Each number is 200 + 40 x the weight over its row's rms, rounded and kept within 0 to 999. Layers, rows and columns count from 0. The size before them is the row's rms in percent of the matrix's.

# layer 22 attention query, 192x192, rms 0.0983, rows 0-72, columns 96-143
104,243,220,171,206,276,158,241,151,168,136,227,107,191,154,229,207,156,151,185,283,238,185,282,158,158,282,149,194,203,236,295,289,239,210,195,153,142,203,271,179,147,217,208,121,196,231,145,220
097,245,290,223,158,170,119,189,236,167,282,262,231,219,270,153,214,185,192,197,167,230,181,183,198,214,241,249,226,146,195,146,116,170,199,201,233,173,224,177,299,202,195,202,218,189,159,205,150
102,198,177,149,204,183,203,212,113,197,159,156,174,181,196,231,228,98,238,199,170,179,167,226,172,177,149,199,88,201,240,161,247,213,137,169,187,256,181,211,161,169,215,160,205,148,166,257,162
091,228,179,176,188,203,179,227,157,176,182,177,214,187,173,211,200,159,143,218,245,132,174,220,107,172,177,168,211,179,141,190,239,160,237,248,288,173,245,218,184,172,247,222,277,187,188,166,185
097,154,219,209,190,282,170,182,142,271,192,175,181,153,149,175,220,195,265,188,218,227,148,193,239,203,146,187,180,138,218,238,255,182,183,178,178,154,153,251,222,241,146,126,120,219,124,207,160
096,196,170,222,221,181,162,203,202,179,228,229,310,222,222,212,211,237,258,183,289,137,253,187,207,172,241,191,245,180,177,123,216,206,202,237,203,230,211,210,168,244,187,226,133,179,234,219,166
102,164,258,285,206,191,234,180,250,173,265,241,288,245,197,237,220,211,226,150,210,201,250,184,192,277,102,208,203,183,200,187,182,245,215,265,197,210,237,117,195,171,192,245,229,216,291,210,202
098,178,155,223,214,290,222,220,192,220,172,215,199,240,135,208,148,225,303,141,243,247,296,223,201,146,210,229,197,145,241,241,186,116,183,149,163,124,258,244,233,234,119,196,151,170,250,145,201
089,160,174,198,291,234,260,295,267,269,142,145,209,254,161,174,266,198,149,145,165,111,182,225,248,223,173,165,185,187,246,148,212,175,174,190,148,224,196,195,215,135,229,250,163,171,166,215,178
105,211,132,173,192,165,173,201,187,190,251,165,201,196,202,222,176,203,238,225,228,249,208,175,203,200,216,229,125,248,149,269,239,259,158,192,147,252,206,226,165,189,193,271,166,188,156,174,164
099,145,204,162,197,199,199,191,194,166,196,106,220,174,269,200,295,173,98,172,130,173,175,266,209,191,182,234,252,223,182,212,147,169,215,205,243,159,233,218,204,241,237,172,244,227,216,192,146
091,225,149,237,171,241,91,275,189,309,124,215,264,203,177,158,159,169,211,155,213,223,192,206,214,209,237,205,171,222,213,245,308,209,164,309,144,218,138,289,157,199,192,209,217,268,214,182,241
087,189,167,191,183,182,258,201,138,198,135,153,211,206,231,236,180,174,213,157,187,209,236,183,227,136,263,154,169,287,177,153,300,227,223,164,178,244,137,257,211,230,241,246,218,223,181,195,206
099,229,264,139,248,199,199,231,194,260,173,196,239,153,166,236,237,156,208,195,266,231,202,267,194,245,255,189,137,205,181,282,202,221,184,119,126,161,111,250,174,205,178,196,163,138,193,178,204
095,234,265,181,198,188,180,216,266,165,223,244,231,272,216,232,137,234,286,172,191,191,215,282,169,179,228,226,146,270,248,241,121,177,214,142,222,216,155,218,160,181,207,194,268,298,264,146,178
101,175,184,166,233,196,175,251,187,208,260,204,255,183,210,171,217,154,197,184,238,202,202,220,244,201,167,231,174,167,193,190,209,196,192,230,257,140,195,219,200,244,122,143,199,208,278,171,167
089,196,136,167,206,222,137,222,198,217,221,152,200,184,160,174,121,142,162,239,210,210,255,192,163,199,258,230,208,199,208,268,198,211,202,188,203,147,153,172,211,175,176,125,166,236,230,203,177
095,103,262,222,246,205,211,206,301,196,257,231,248,231,144,184,196,206,220,184,188,209,169,161,238,193,173,219,282,214,263,151,174,213,253,206,186,179,159,212,204,148,176,185,184,199,227,140,175
095,158,158,188,188,243,147,221,181,233,125,203,264,176,214,180,219,213,218,186,169,255,134,194,255,190,61,230,223,182,188,174,132,225,60,179,202,214,162,243,173,163,98,185,267,313,179,222,191
084,213,213,220,223,199,179,204,236,182,233,215,220,281,202,175,208,168,203,165,103,214,250,117,134,154,191,195,172,179,243,145,182,160,194,166,203,204,212,127,208,171,198,181,192,147,139,244,233
104,146,193,201,226,189,241,204,250,269,108,126,232,216,246,193,198,234,156,212,171,154,188,237,194,228,218,201,224,192,204,202,166,207,236,286,234,200,193,190,196,214,215,248,200,137,252,213,184
098,218,149,156,213,183,241,105,224,224,224,197,196,150,199,107,244,186,188,207,237,204,239,190,199,212,169,161,240,135,203,243,193,207,222,236,159,167,161,254,191,233,254,205,190,165,210,210,169
090,166,203,178,139,245,232,258,241,183,204,178,261,271,235,246,171,203,268,157,234,271,169,237,183,226,205,144,158,200,209,215,221,240,191,169,178,240,170,262,206,243,207,226,193,216,135,134,196
096,219,169,220,268,177,294,164,135,231,201,199,233,196,212,206,185,196,160,162,226,217,232,226,152,181,257,224,179,206,192,214,247,188,164,291,236,199,241,241,185,114,222,215,238,180,76,174,172
087,244,143,215,201,198,200,206,247,264,184,212,169,161,192,246,217,175,225,138,253,180,156,138,248,203,198,202,182,170,171,140,226,118,262,185,171,230,176,239,145,158,264,174,194,260,208,126,185
079,185,197,249,163,189,199,231,212,211,176,193,152,225,221,221,211,113,176,160,172,178,267,164,218,190,180,242,261,245,214,200,249,187,190,98,211,205,190,225,197,239,158,188,145,245,235,178,193
094,249,261,186,171,210,211,161,200,226,264,184,161,246,197,166,217,177,237,226,171,196,219,198,205,191,186,261,202,196,242,163,160,224,218,95,206,219,237,167,188,209,112,180,193,186,200,199,170
093,226,159,140,196,183,203,204,223,238,287,178,201,218,186,191,190,136,220,174,186,205,236,154,167,152,269,228,175,152,170,98,196,151,145,194,220,210,267,119,229,194,139,120,195,204,189,186,105
098,200,111,188,106,240,221,243,140,242,107,170,134,204,198,174,147,269,200,190,249,225,182,155,219,199,212,267,231,181,174,255,157,232,186,158,207,214,176,261,218,290,108,215,204,233,197,270,228
098,249,186,196,160,239,224,149,243,140,210,200,242,129,203,212,228,246,247,184,139,248,267,255,186,157,200,198,244,162,162,212,188,150,195,129,238,113,171,177,178,180,149,193,194,101,122,229,204
092,253,204,182,247,203,156,294,215,205,176,244,257,252,214,240,235,184,204,201,182,158,198,219,224,179,146,196,179,151,160,144,183,227,189,175,210,259,271,180,199,197,140,195,191,186,77,232,198
099,137,265,196,176,211,148,223,199,164,232,183,227,296,179,142,200,214,194,159,196,200,191,163,188,156,187,215,178,168,131,204,206,211,115,264,223,214,216,195,245,213,99,261,208,243,187,295,261
095,248,185,191,133,193,166,149,236,112,209,248,175,152,231,183,227,255,244,213,133,193,229,186,170,124,215,130,236,189,236,170,147,235,194,257,174,217,170,196,183,140,204,197,214,217,155,163,191
098,214,214,169,165,213,183,239,235,281,203,200,209,230,112,162,181,216,243,210,195,136,241,203,238,191,162,118,156,148,143,225,205,194,241,269,216,182,185,187,213,258,199,160,236,229,241,162,220
099,125,236,188,168,243,169,197,247,190,182,203,279,203,142,266,154,179,221,190,249,245,237,173,158,166,226,197,225,199,216,165,232,161,222,223,247,164,207,190,152,227,240,242,209,190,190,135,190
091,241,149,211,174,214,240,217,149,276,106,198,217,204,234,208,171,178,194,185,196,230,250,163,281,160,205,280,223,218,191,189,227,247,233,187,204,170,162,227,154,209,235,115,150,146,207,245,198
083,176,179,169,106,204,190,179,195,224,220,182,171,248,253,195,199,254,173,201,138,234,253,208,183,204,179,274,191,191,203,188,239,161,189,201,211,233,179,181,237,240,265,260,226,125,209,197,196
107,152,232,233,192,204,207,223,228,207,148,237,226,213,151,207,223,190,165,160,167,154,200,208,201,140,238,148,234,206,128,180,243,114,263,111,210,165,246,173,196,223,189,134,166,123,196,177,209
095,149,156,191,184,198,180,245,233,271,193,207,153,208,170,198,267,188,169,167,242,223,220,191,142,242,208,185,145,266,201,197,215,182,149,252,180,218,201,225,244,118,207,242,228,227,195,248,164
096,169,132,174,204,186,233,169,270,252,250,184,215,211,181,168,167,237,219,148,238,159,180,212,235,192,198,172,242,186,142,197,125,224,219,276,268,175,237,171,239,226,143,285,182,158,259,160,277
087,175,196,184,166,157,205,187,210,222,186,151,210,80,220,177,191,197,194,156,178,138,292,196,250,301,177,200,174,210,110,181,103,224,143,255,200,199,182,218,187,192,211,185,205,225,213,155,255
097,213,226,147,222,181,155,286,205,167,196,247,207,152,178,237,109,222,249,205,181,138,154,243,182,206,185,175,138,224,296,227,251,202,152,220,240,285,215,226,169,199,241,222,225,181,167,218,180
084,289,255,229,267,148,227,261,249,245,162,219,234,134,151,216,146,131,235,203,175,170,225,227,168,243,222,210,167,129,243,134,226,188,221,221,212,210,232,194,250,184,124,256,119,204,247,253,269
093,167,220,208,179,282,226,215,273,160,257,207,219,231,193,189,164,187,180,250,252,195,234,160,200,164,252,205,180,204,189,188,209,174,232,241,173,189,274,166,208,244,217,284,224,166,237,189,239
091,272,89,256,174,138,216,246,186,245,122,225,263,160,229,285,164,248,177,244,208,226,207,222,190,196,176,222,217,297,166,200,127,186,141,182,193,165,180,256,231,220,229,234,297,249,157,208,173
089,252,207,111,221,184,211,188,165,216,181,215,243,181,270,230,226,182,140,183,197,195,275,237,234,270,226,175,149,204,163,205,194,273,191,168,295,191,135,140,196,198,200,146,172,162,120,196,150
095,212,244,234,242,248,177,205,251,158,158,225,159,221,157,170,208,192,217,231,272,188,246,243,148,252,246,254,225,181,227,167,205,172,160,188,168,262,263,202,164,199,139,173,182,204,196,153,193
089,208,146,244,224,157,253,242,194,270,156,133,186,175,242,189,181,201,159,209,211,160,239,236,249,193,190,203,160,205,178,289,208,212,185,201,194,229,179,262,198,180,199,243,208,199,152,213,256
102,229,223,157,168,254,230,223,208,262,229,195,177,232,197,210,183,147,255,212,230,205,175,200,219,201,243,171,65,206,233,251,187,205,226,280,172,208,173,223,157,217,200,197,230,273,198,227,150
097,275,203,189,200,171,209,220,226,185,251,181,181,173,108,182,188,256,256,160,211,159,216,219,184,179,229,198,245,195,123,149,223,235,176,174,168,145,124,184,178,203,204,123,220,182,168,159,201
094,232,236,238,197,271,143,285,258,232,150,232,185,257,172,123,208,220,187,195,251,184,227,74,193,198,174,154,185,226,251,234,272,258,251,193,210,138,165,185,171,234,153,190,173,236,204,187,222
101,205,242,139,166,214,136,229,205,239,126,211,202,197,230,235,207,234,207,175,205,170,220,170,177,181,199,189,215,116,279,122,265,179,176,130,177,244,193,161,173,215,242,247,191,190,214,219,266
091,192,185,207,199,249,127,136,215,120,162,138,211,174,196,216,196,168,233,277,197,253,232,128,196,217,169,238,219,245,221,192,183,209,177,119,232,230,201,188,169,181,208,168,283,173,220,210,237
099,248,281,267,208,239,142,222,214,206,244,229,190,268,274,240,215,192,190,186,167,99,105,154,214,193,171,227,191,178,205,178,213,229,241,181,196,223,222,204,252,173,285,252,311,219,209,233,223
092,137,249,229,265,179,273,172,120,117,240,202,159,153,155,204,223,197,163,206,177,250,188,162,172,199,182,158,263,225,167,249,203,173,206,260,191,188,170,222,126,202,196,233,208,223,239,105,241
094,132,165,232,205,187,181,184,246,158,247,206,166,278,201,257,189,200,178,238,165,279,226,133,242,212,199,214,226,185,241,143,195,187,241,178,180,186,202,172,204,238,194,193,178,237,248,119,224
085,177,186,162,126,215,154,216,192,213,206,218,230,195,188,257,254,201,210,227,161,149,202,189,211,198,230,184,211,201,198,251,265,185,229,238,221,261,121,250,264,252,193,271,143,160,211,107,194
093,203,236,258,170,230,204,186,267,191,223,180,224,204,211,188,221,176,213,183,176,207,228,267,194,194,201,203,236,187,185,235,229,187,168,211,301,308,158,306,220,229,196,205,321,202,195,288,220
109,173,196,152,161,193,222,215,197,206,143,226,157,222,191,260,208,190,213,162,211,198,171,282,217,199,222,211,181,170,161,239,245,236,143,174,137,197,246,209,188,195,240,179,156,199,141,297,176
094,139,187,226,263,207,203,199,303,208,278,272,144,242,116,151,172,181,280,188,167,252,195,148,129,117,232,158,239,172,202,173,165,237,226,211,193,165,205,207,227,226,137,246,221,191,194,164,173
089,122,210,250,225,204,217,146,214,205,261,167,242,230,205,198,240,146,283,222,221,186,175,235,181,250,111,234,186,293,172,120,205,179,264,229,174,204,179,244,212,138,182,209,166,123,221,281,164
095,207,219,214,176,262,198,214,191,285,79,197,247,161,253,177,141,186,193,161,208,212,184,223,249,220,187,233,155,203,134,245,167,192,176,183,160,231,205,202,107,253,183,152,151,238,175,131,168
098,249,150,221,256,163,173,169,231,217,176,231,93,212,225,215,127,154,145,188,206,191,213,192,224,207,252,139,165,179,139,273,175,180,188,256,193,251,192,212,209,193,245,228,254,207,143,125,197
099,197,171,246,222,202,220,205,114,219,204,150,170,161,238,147,248,194,209,193,292,247,208,202,197,195,167,265,193,230,184,198,198,304,154,223,219,209,225,154,142,197,195,224,221,241,197,201,178
098,188,235,166,230,185,205,197,185,207,179,112,202,186,150,239,233,135,204,212,254,199,255,201,183,172,254,170,222,135,139,150,160,222,175,247,230,216,259,154,206,205,211,169,246,154,177,183,225
082,199,214,190,300,235,176,190,210,232,179,128,186,179,282,144,237,180,162,258,181,202,139,182,199,107,243,218,152,237,205,167,171,185,282,176,207,245,209,221,216,175,185,173,189,190,120,150,228
100,189,212,227,183,218,82,192,182,143,135,219,223,198,170,258,147,292,192,180,188,286,217,190,166,138,176,221,243,238,219,167,142,149,206,133,211,171,230,250,192,244,193,196,254,210,187,192,142
096,214,247,190,193,285,219,240,172,209,203,198,212,231,239,200,227,246,230,261,219,210,231,194,204,169,258,195,147,188,241,202,149,229,205,225,200,260,210,187,173,152,242,241,224,182,214,142,107
090,259,152,214,148,197,261,95,178,216,211,136,255,228,203,184,202,168,198,160,166,216,187,194,187,205,191,239,201,221,236,168,177,250,202,250,219,148,275,161,233,170,185,161,278,206,139,196,196
091,165,204,264,204,196,201,185,192,197,216,257,161,210,274,177,232,231,203,262,204,197,226,231,237,205,251,202,204,174,256,203,206,178,205,277,240,264,116,157,231,245,190,151,180,136,218,125,201
082,171,109,206,126,189,203,146,303,234,179,145,220,225,255,210,190,217,186,206,163,262,165,252,178,157,220,161,178,199,233,143,223,229,171,182,199,237,153,173,267,179,196,185,190,112,243,255,224
091,193,240,282,124,191,227,115,205,171,205,205,232,182,285,165,204,198,209,186,101,129,206,232,139,156,227,161,194,213,310,244,235,236,183,224,220,234,223,133,243,168,177,156,175,204,182,163,201
101,248,184,212,131,247,236,210,146,148,119,159,261,209,251,150,157,160,222,216,231,279,204,165,185,214,196,267,122,256,191,173,222,153,227,223,181,207,200,191,186,222,168,151,150,197,177,212,88
# layer 22 attention key, 192x192, rms 0.0992, rows 0-71, columns 96-143
101,190,245,213,189,282,233,244,205,216,125,147,171,256,164,206,227,257,135,167,249,186,149,272,124,204,230,182,178,222,235,262,192,176,262,192,127,161,254,125,75,203,199,177,159,196,243,203,213
097,228,227,233,123,161,220,129,155,208,275,184,148,185,263,206,277,275,243,154,224,164,173,190,172,229,176,173,149,201,242,245,189,176,160,256,185,178,166,211,222,169,204,185,256,228,168,194,185
095,117,228,176,173,187,187,197,184,235,197,243,216,202,172,273,156,154,173,225,183,124,217,205,154,279,206,147,141,174,255,205,232,157,163,152,179,182,143,145,100,85,194,230,116,127,246,232,273
091,122,194,190,158,156,184,245,248,212,239,191,222,150,252,230,167,206,201,180,232,152,127,179,188,126,218,281,181,144,217,200,197,119,158,174,169,205,197,274,212,270,219,223,245,218,248,224,214
101,216,223,210,186,235,246,157,171,200,192,186,203,185,124,188,210,178,204,227,207,212,159,213,270,230,203,106,227,213,145,220,271,243,277,170,229,185,189,179,146,233,133,200,238,218,218,183,150
100,251,243,169,275,242,171,200,220,145,245,238,232,216,157,188,199,263,236,245,336,182,166,251,196,154,258,256,205,232,205,178,226,166,271,228,176,275,174,175,203,187,231,201,242,175,182,166,179
097,237,191,223,213,160,185,240,252,192,253,169,212,172,176,185,223,162,241,211,218,136,236,278,209,256,157,218,155,177,129,194,190,194,192,276,217,194,185,204,208,252,148,225,184,227,200,158,238
099,177,213,141,184,192,238,243,256,161,226,220,296,194,211,214,171,239,224,201,224,254,183,206,183,235,177,193,181,197,292,208,169,211,195,180,175,139,206,191,102,234,104,207,169,188,236,175,188
089,179,284,262,224,237,227,169,148,203,171,159,174,205,210,155,213,143,162,225,221,87,208,226,174,216,177,248,180,255,185,147,227,229,216,254,148,248,201,181,217,198,196,169,201,210,222,189,238
107,180,176,173,176,188,158,146,186,215,187,250,272,248,214,210,223,163,218,237,160,201,224,226,163,214,282,256,211,170,219,230,230,104,195,192,226,175,221,188,153,132,259,189,184,122,213,191,173
098,226,222,222,164,236,195,175,153,190,251,199,181,193,217,188,260,185,200,168,155,134,210,253,229,171,201,246,234,222,193,228,234,208,136,157,96,189,162,249,236,178,202,189,202,239,190,236,192
093,131,165,179,112,230,234,252,206,301,152,189,218,173,179,204,75,226,157,179,276,159,289,134,151,131,175,237,189,243,160,189,256,175,176,192,223,196,205,182,207,259,185,180,209,191,275,127,135
088,163,141,151,114,267,253,134,192,206,201,199,192,128,233,253,165,181,248,185,171,218,176,193,162,223,312,208,199,220,136,216,220,212,239,136,159,208,144,128,213,166,219,233,113,143,183,224,206
100,174,277,175,187,245,212,242,198,188,253,287,244,199,197,278,176,158,144,227,226,191,167,150,255,169,295,212,179,258,186,270,230,253,244,235,291,167,186,176,121,223,205,121,208,160,207,234,172
094,213,197,217,148,161,196,248,181,180,226,262,216,228,308,146,177,263,134,136,319,200,213,220,176,179,196,204,171,191,214,156,173,157,208,150,142,221,187,294,200,201,198,192,189,227,165,160,213
102,179,214,211,206,194,218,237,259,225,156,271,257,173,229,187,139,142,181,192,210,217,219,187,230,174,206,239,165,146,148,216,188,222,227,213,260,176,290,200,187,223,162,165,170,226,145,103,211
087,182,186,177,193,189,202,261,176,220,148,170,248,264,181,198,197,191,168,241,235,238,163,179,195,211,207,249,190,178,276,224,271,252,221,218,286,235,193,227,145,287,241,186,238,156,175,153,158
091,215,246,216,230,178,185,184,184,178,180,213,206,225,201,196,269,158,230,259,145,144,241,179,224,101,124,221,218,163,155,176,256,183,265,164,182,174,243,189,212,139,210,197,224,229,173,214,157
097,233,145,221,188,217,280,228,162,177,164,148,207,146,151,155,172,254,187,167,197,242,279,183,191,252,160,148,186,181,229,139,131,205,201,140,186,202,235,199,174,180,160,213,208,292,266,153,197
083,229,180,250,266,152,194,219,175,227,257,286,182,173,207,158,240,198,191,151,214,158,232,264,170,213,151,149,148,272,236,160,174,220,247,186,182,172,178,213,252,228,205,161,179,132,228,274,200
098,174,275,247,252,209,220,275,148,207,166,169,197,217,168,149,180,177,153,286,194,133,190,216,205,139,224,321,140,162,160,225,207,224,213,272,195,197,216,253,263,194,256,177,174,256,196,208,198
098,236,217,222,207,243,200,165,212,185,238,278,119,246,143,204,200,182,173,186,169,148,209,252,214,185,170,178,221,154,207,181,217,192,146,142,229,163,78,81,158,217,186,210,267,152,144,153,209
090,262,270,200,161,190,187,221,184,141,178,243,207,179,198,218,119,190,213,185,192,227,236,142,130,191,231,186,112,239,193,246,212,159,232,198,188,171,172,233,166,204,148,256,166,191,196,106,210
099,266,216,174,203,220,172,228,192,206,254,252,216,261,320,204,169,197,196,220,253,160,187,234,150,218,213,221,240,141,186,167,232,196,170,260,189,197,241,155,178,210,243,200,146,165,218,200,229
089,118,167,216,149,228,179,227,167,169,153,143,121,186,198,141,164,114,217,236,200,214,256,202,238,91,168,112,157,197,260,144,241,198,251,183,198,133,198,281,256,213,154,183,151,198,235,143,241
084,196,226,196,176,163,181,196,248,227,191,191,237,195,150,236,163,180,174,144,156,273,197,237,210,227,109,126,254,146,160,191,195,198,209,123,211,218,143,133,207,183,127,200,192,192,170,192,233
094,227,203,199,177,165,172,206,213,194,188,149,163,195,166,184,235,180,205,168,169,172,191,209,206,194,186,210,220,184,265,165,209,161,250,94,224,180,241,239,168,127,151,201,185,237,254,232,156
091,193,156,193,206,203,161,164,255,217,254,262,207,159,259,198,274,177,226,171,211,191,229,132,202,225,188,219,191,206,263,175,147,251,212,216,190,214,171,128,297,127,213,148,184,220,188,204,193
097,217,177,205,174,199,199,221,126,235,170,205,214,222,136,227,148,211,215,175,187,218,150,193,159,221,264,243,203,224,142,207,180,141,190,191,168,150,267,215,164,250,157,205,220,235,240,191,162
098,216,192,120,107,125,222,158,177,138,217,202,169,162,241,301,169,224,183,139,160,169,219,251,251,113,184,192,235,230,121,207,200,181,284,192,208,193,234,152,193,186,198,249,186,210,89,194,220
091,191,190,161,185,238,190,209,307,212,113,171,158,286,251,204,224,260,235,173,239,174,207,144,204,232,164,193,192,202,155,169,170,173,244,163,197,160,286,139,241,224,185,175,191,264,193,154,212
096,167,222,192,232,228,263,194,281,180,184,227,286,253,167,170,165,252,191,166,163,276,216,151,191,190,243,207,223,191,157,210,184,131,104,279,164,229,305,193,242,242,167,208,213,215,192,274,212
096,208,237,220,150,169,162,173,174,181,233,164,205,257,208,198,230,245,233,187,137,170,206,266,164,151,202,202,246,186,212,208,228,181,210,192,213,189,233,132,193,200,174,178,146,165,210,207,215
097,212,211,186,207,179,187,290,275,211,166,200,262,239,211,145,231,192,196,146,109,223,191,205,251,166,170,153,167,226,222,107,150,251,174,302,204,168,264,178,252,249,150,150,266,242,185,166,198
103,199,223,241,167,167,142,191,189,235,120,172,198,204,161,218,218,169,166,176,250,193,218,205,181,175,152,161,250,198,92,197,280,160,262,186,143,139,165,146,179,222,251,224,222,142,208,143,227
093,246,204,120,182,186,259,327,196,240,166,244,201,157,184,231,151,182,208,151,147,180,216,219,199,185,167,172,177,177,214,213,164,204,147,193,239,127,210,205,139,175,178,189,242,261,168,207,219
082,215,194,183,229,170,182,201,230,222,208,163,219,174,143,174,234,219,147,124,219,250,204,142,189,147,285,210,189,129,90,227,219,152,104,236,229,242,132,216,221,184,221,262,159,225,196,205,207
107,171,272,233,215,209,242,185,276,233,207,235,137,157,240,167,142,262,243,184,158,192,154,230,161,192,204,94,186,174,164,233,233,177,256,317,198,272,253,163,221,211,219,177,251,200,191,150,255
096,207,175,210,210,255,169,190,209,222,186,298,177,238,187,241,281,194,205,197,214,242,228,164,158,194,180,232,171,156,183,117,199,198,218,191,148,228,176,154,191,209,237,148,200,182,232,180,258
095,198,219,134,233,193,270,196,170,154,214,185,180,217,233,196,194,216,160,164,147,204,229,193,219,127,226,183,228,216,210,153,191,222,161,254,195,199,247,254,310,196,249,244,254,179,171,177,193
091,271,139,201,242,252,212,129,221,197,237,138,285,231,184,298,148,209,167,281,254,178,227,263,224,228,297,271,227,196,168,221,252,166,222,181,222,220,172,248,261,273,135,266,187,196,198,186,246
092,105,244,160,182,205,167,212,204,180,219,171,200,95,146,242,207,173,116,223,170,148,174,262,198,216,168,176,205,163,198,185,223,161,166,205,246,211,182,186,202,91,251,261,238,190,211,237,210
084,165,146,261,187,231,273,224,268,179,292,185,193,127,137,214,154,146,192,189,221,159,208,144,172,220,164,254,179,314,236,174,124,239,217,203,209,171,267,148,198,163,172,275,160,234,210,183,219
096,172,201,193,230,231,156,162,180,217,132,272,150,243,189,232,178,219,259,199,218,159,186,288,152,169,257,259,230,222,185,183,185,155,222,209,165,201,272,253,202,179,179,160,231,167,234,192,183
092,252,136,165,141,215,230,323,159,198,238,233,238,205,206,231,217,175,228,262,187,199,188,158,172,219,175,200,179,174,149,214,187,264,171,154,202,161,145,167,274,207,193,202,238,197,154,238,211
088,287,217,275,161,200,220,204,173,232,271,230,172,164,215,208,246,160,230,209,196,224,185,153,220,190,199,168,108,233,178,189,256,197,222,170,242,198,276,225,96,112,273,194,143,233,202,238,209
095,210,146,220,213,141,222,221,187,168,204,155,167,266,105,105,178,154,210,278,294,185,206,218,154,175,184,262,212,245,262,250,146,183,174,189,244,173,190,187,169,178,141,218,208,142,265,229,195
092,184,214,179,122,256,253,195,216,301,248,203,245,247,255,228,179,145,169,157,201,128,296,190,183,184,200,167,203,135,194,212,244,194,176,217,157,290,184,170,146,199,214,288,216,206,194,224,179
098,177,240,157,273,246,120,200,131,230,225,258,186,169,226,215,246,170,242,155,279,182,162,245,170,181,241,202,218,197,174,189,163,235,202,249,220,187,139,250,148,145,241,175,153,212,184,139,161
098,233,114,219,170,180,213,211,211,160,186,285,205,176,212,196,198,138,192,188,261,182,192,235,219,202,206,116,201,219,209,207,236,192,258,169,254,269,215,269,166,148,190,213,288,179,137,132,197
095,236,188,251,218,225,230,252,222,135,187,260,207,248,166,209,200,275,158,194,204,247,268,209,236,180,151,234,190,302,260,177,261,172,241,158,231,272,243,172,151,263,146,213,251,233,217,166,155
094,186,161,165,194,232,223,160,191,222,247,195,199,188,237,212,213,242,186,207,216,208,184,196,185,223,200,145,175,235,287,199,337,195,176,186,207,221,207,210,182,161,220,230,184,188,210,168,227
092,223,176,207,229,136,210,242,249,277,221,177,231,179,213,202,247,145,239,139,213,243,247,176,209,233,129,233,169,163,217,164,244,156,124,145,229,179,196,170,222,152,206,228,256,138,284,223,157
102,131,281,233,239,225,164,193,94,299,219,192,166,216,234,185,266,242,191,218,192,192,242,184,171,164,201,184,247,194,134,211,183,167,133,282,199,177,147,266,242,236,214,182,202,190,129,283,224
089,183,201,193,202,294,165,247,180,229,229,108,270,236,176,152,178,189,236,209,115,173,200,248,220,231,166,173,261,223,234,224,232,179,264,214,266,242,187,203,224,243,186,217,217,208,189,232,181
095,196,213,185,236,219,101,241,282,172,156,145,127,239,209,185,193,207,215,202,163,219,306,114,186,184,162,252,227,204,203,172,189,220,242,237,187,204,143,277,222,216,201,187,229,223,173,215,258
088,177,176,202,140,264,168,207,273,182,191,139,152,162,226,250,241,183,253,272,199,202,195,177,202,191,187,252,142,189,201,168,243,244,248,214,170,191,177,175,262,125,134,285,235,96,218,203,149
092,166,248,191,178,209,247,205,255,233,192,180,193,201,200,185,234,167,171,201,160,216,191,204,211,266,151,208,170,228,182,271,225,127,140,175,206,230,187,220,276,221,144,210,160,117,254,200,205
102,275,187,206,209,136,260,185,255,208,184,303,210,208,190,174,149,184,234,202,223,236,196,219,179,213,220,213,217,271,150,189,176,226,164,139,167,177,282,170,169,221,228,195,201,200,168,247,147
088,156,204,283,212,218,190,242,240,170,186,238,207,289,169,164,275,145,220,227,159,234,150,196,153,176,148,164,166,176,243,253,198,191,179,203,180,135,260,213,220,279,162,179,185,102,197,143,214
091,182,189,247,201,173,223,158,216,199,281,220,191,250,224,189,292,205,174,194,192,200,177,170,236,233,141,213,222,157,184,270,283,217,254,192,162,200,243,226,182,209,144,149,166,123,222,154,167
099,184,249,245,152,184,188,202,148,273,134,199,206,189,195,209,120,167,230,158,227,108,197,141,193,262,215,175,245,225,155,207,169,181,183,202,185,185,247,200,95,200,184,237,133,162,237,120,181
100,287,163,139,162,190,152,175,213,187,231,256,173,215,226,214,246,184,158,147,229,206,256,153,162,205,212,100,262,149,155,218,175,265,215,173,195,187,216,230,182,225,233,288,190,104,211,248,248
099,261,164,226,264,160,214,212,226,252,232,244,187,266,154,301,197,227,234,164,202,171,250,143,170,289,192,258,238,169,181,144,260,215,146,128,189,236,164,147,124,218,254,183,228,183,237,176,172
105,233,185,200,265,196,193,245,203,206,240,193,217,216,198,189,164,127,250,170,175,175,193,181,182,211,256,172,188,219,210,240,207,164,234,198,257,184,264,214,160,220,250,242,250,189,163,215,190
084,214,222,224,247,172,216,147,234,253,239,150,100,222,258,205,181,193,216,230,247,179,250,192,213,249,160,177,183,136,227,158,242,181,187,166,243,175,165,151,173,217,215,199,240,151,293,175,242
098,252,252,173,146,183,182,267,228,204,158,261,237,136,177,192,250,182,191,192,137,245,230,166,255,150,147,162,194,220,217,211,194,170,194,186,128,128,241,270,180,215,198,217,255,189,189,133,235
096,208,159,189,188,244,145,117,187,145,177,142,202,208,205,195,245,220,237,172,242,204,206,208,194,241,155,185,153,220,235,186,253,211,205,178,184,165,116,210,115,173,138,154,161,144,211,146,191
091,233,213,195,181,160,165,97,160,206,202,146,225,213,207,251,193,249,232,176,237,177,157,193,236,155,135,206,282,180,161,220,230,220,220,200,234,160,215,279,214,130,224,124,161,216,170,203,180
091,163,154,205,227,218,176,266,223,171,150,149,206,213,206,152,281,242,214,247,299,211,179,281,257,211,211,247,204,197,192,193,147,279,224,209,214,191,179,223,135,299,162,172,190,238,193,182,172
089,208,232,244,182,184,247,175,205,192,185,222,146,119,221,212,204,245,138,179,230,207,227,218,148,183,177,289,184,218,209,223,163,199,156,261,166,237,201,261,227,268,252,237,170,193,196,132,170
092,173,240,254,200,198,189,103,136,235,236,216,244,213,264,299,195,233,207,179,221,203,172,309,157,145,182,240,240,144,243,230,190,237,288,208,184,288,185,154,237,131,249,210,200,194,206,259,188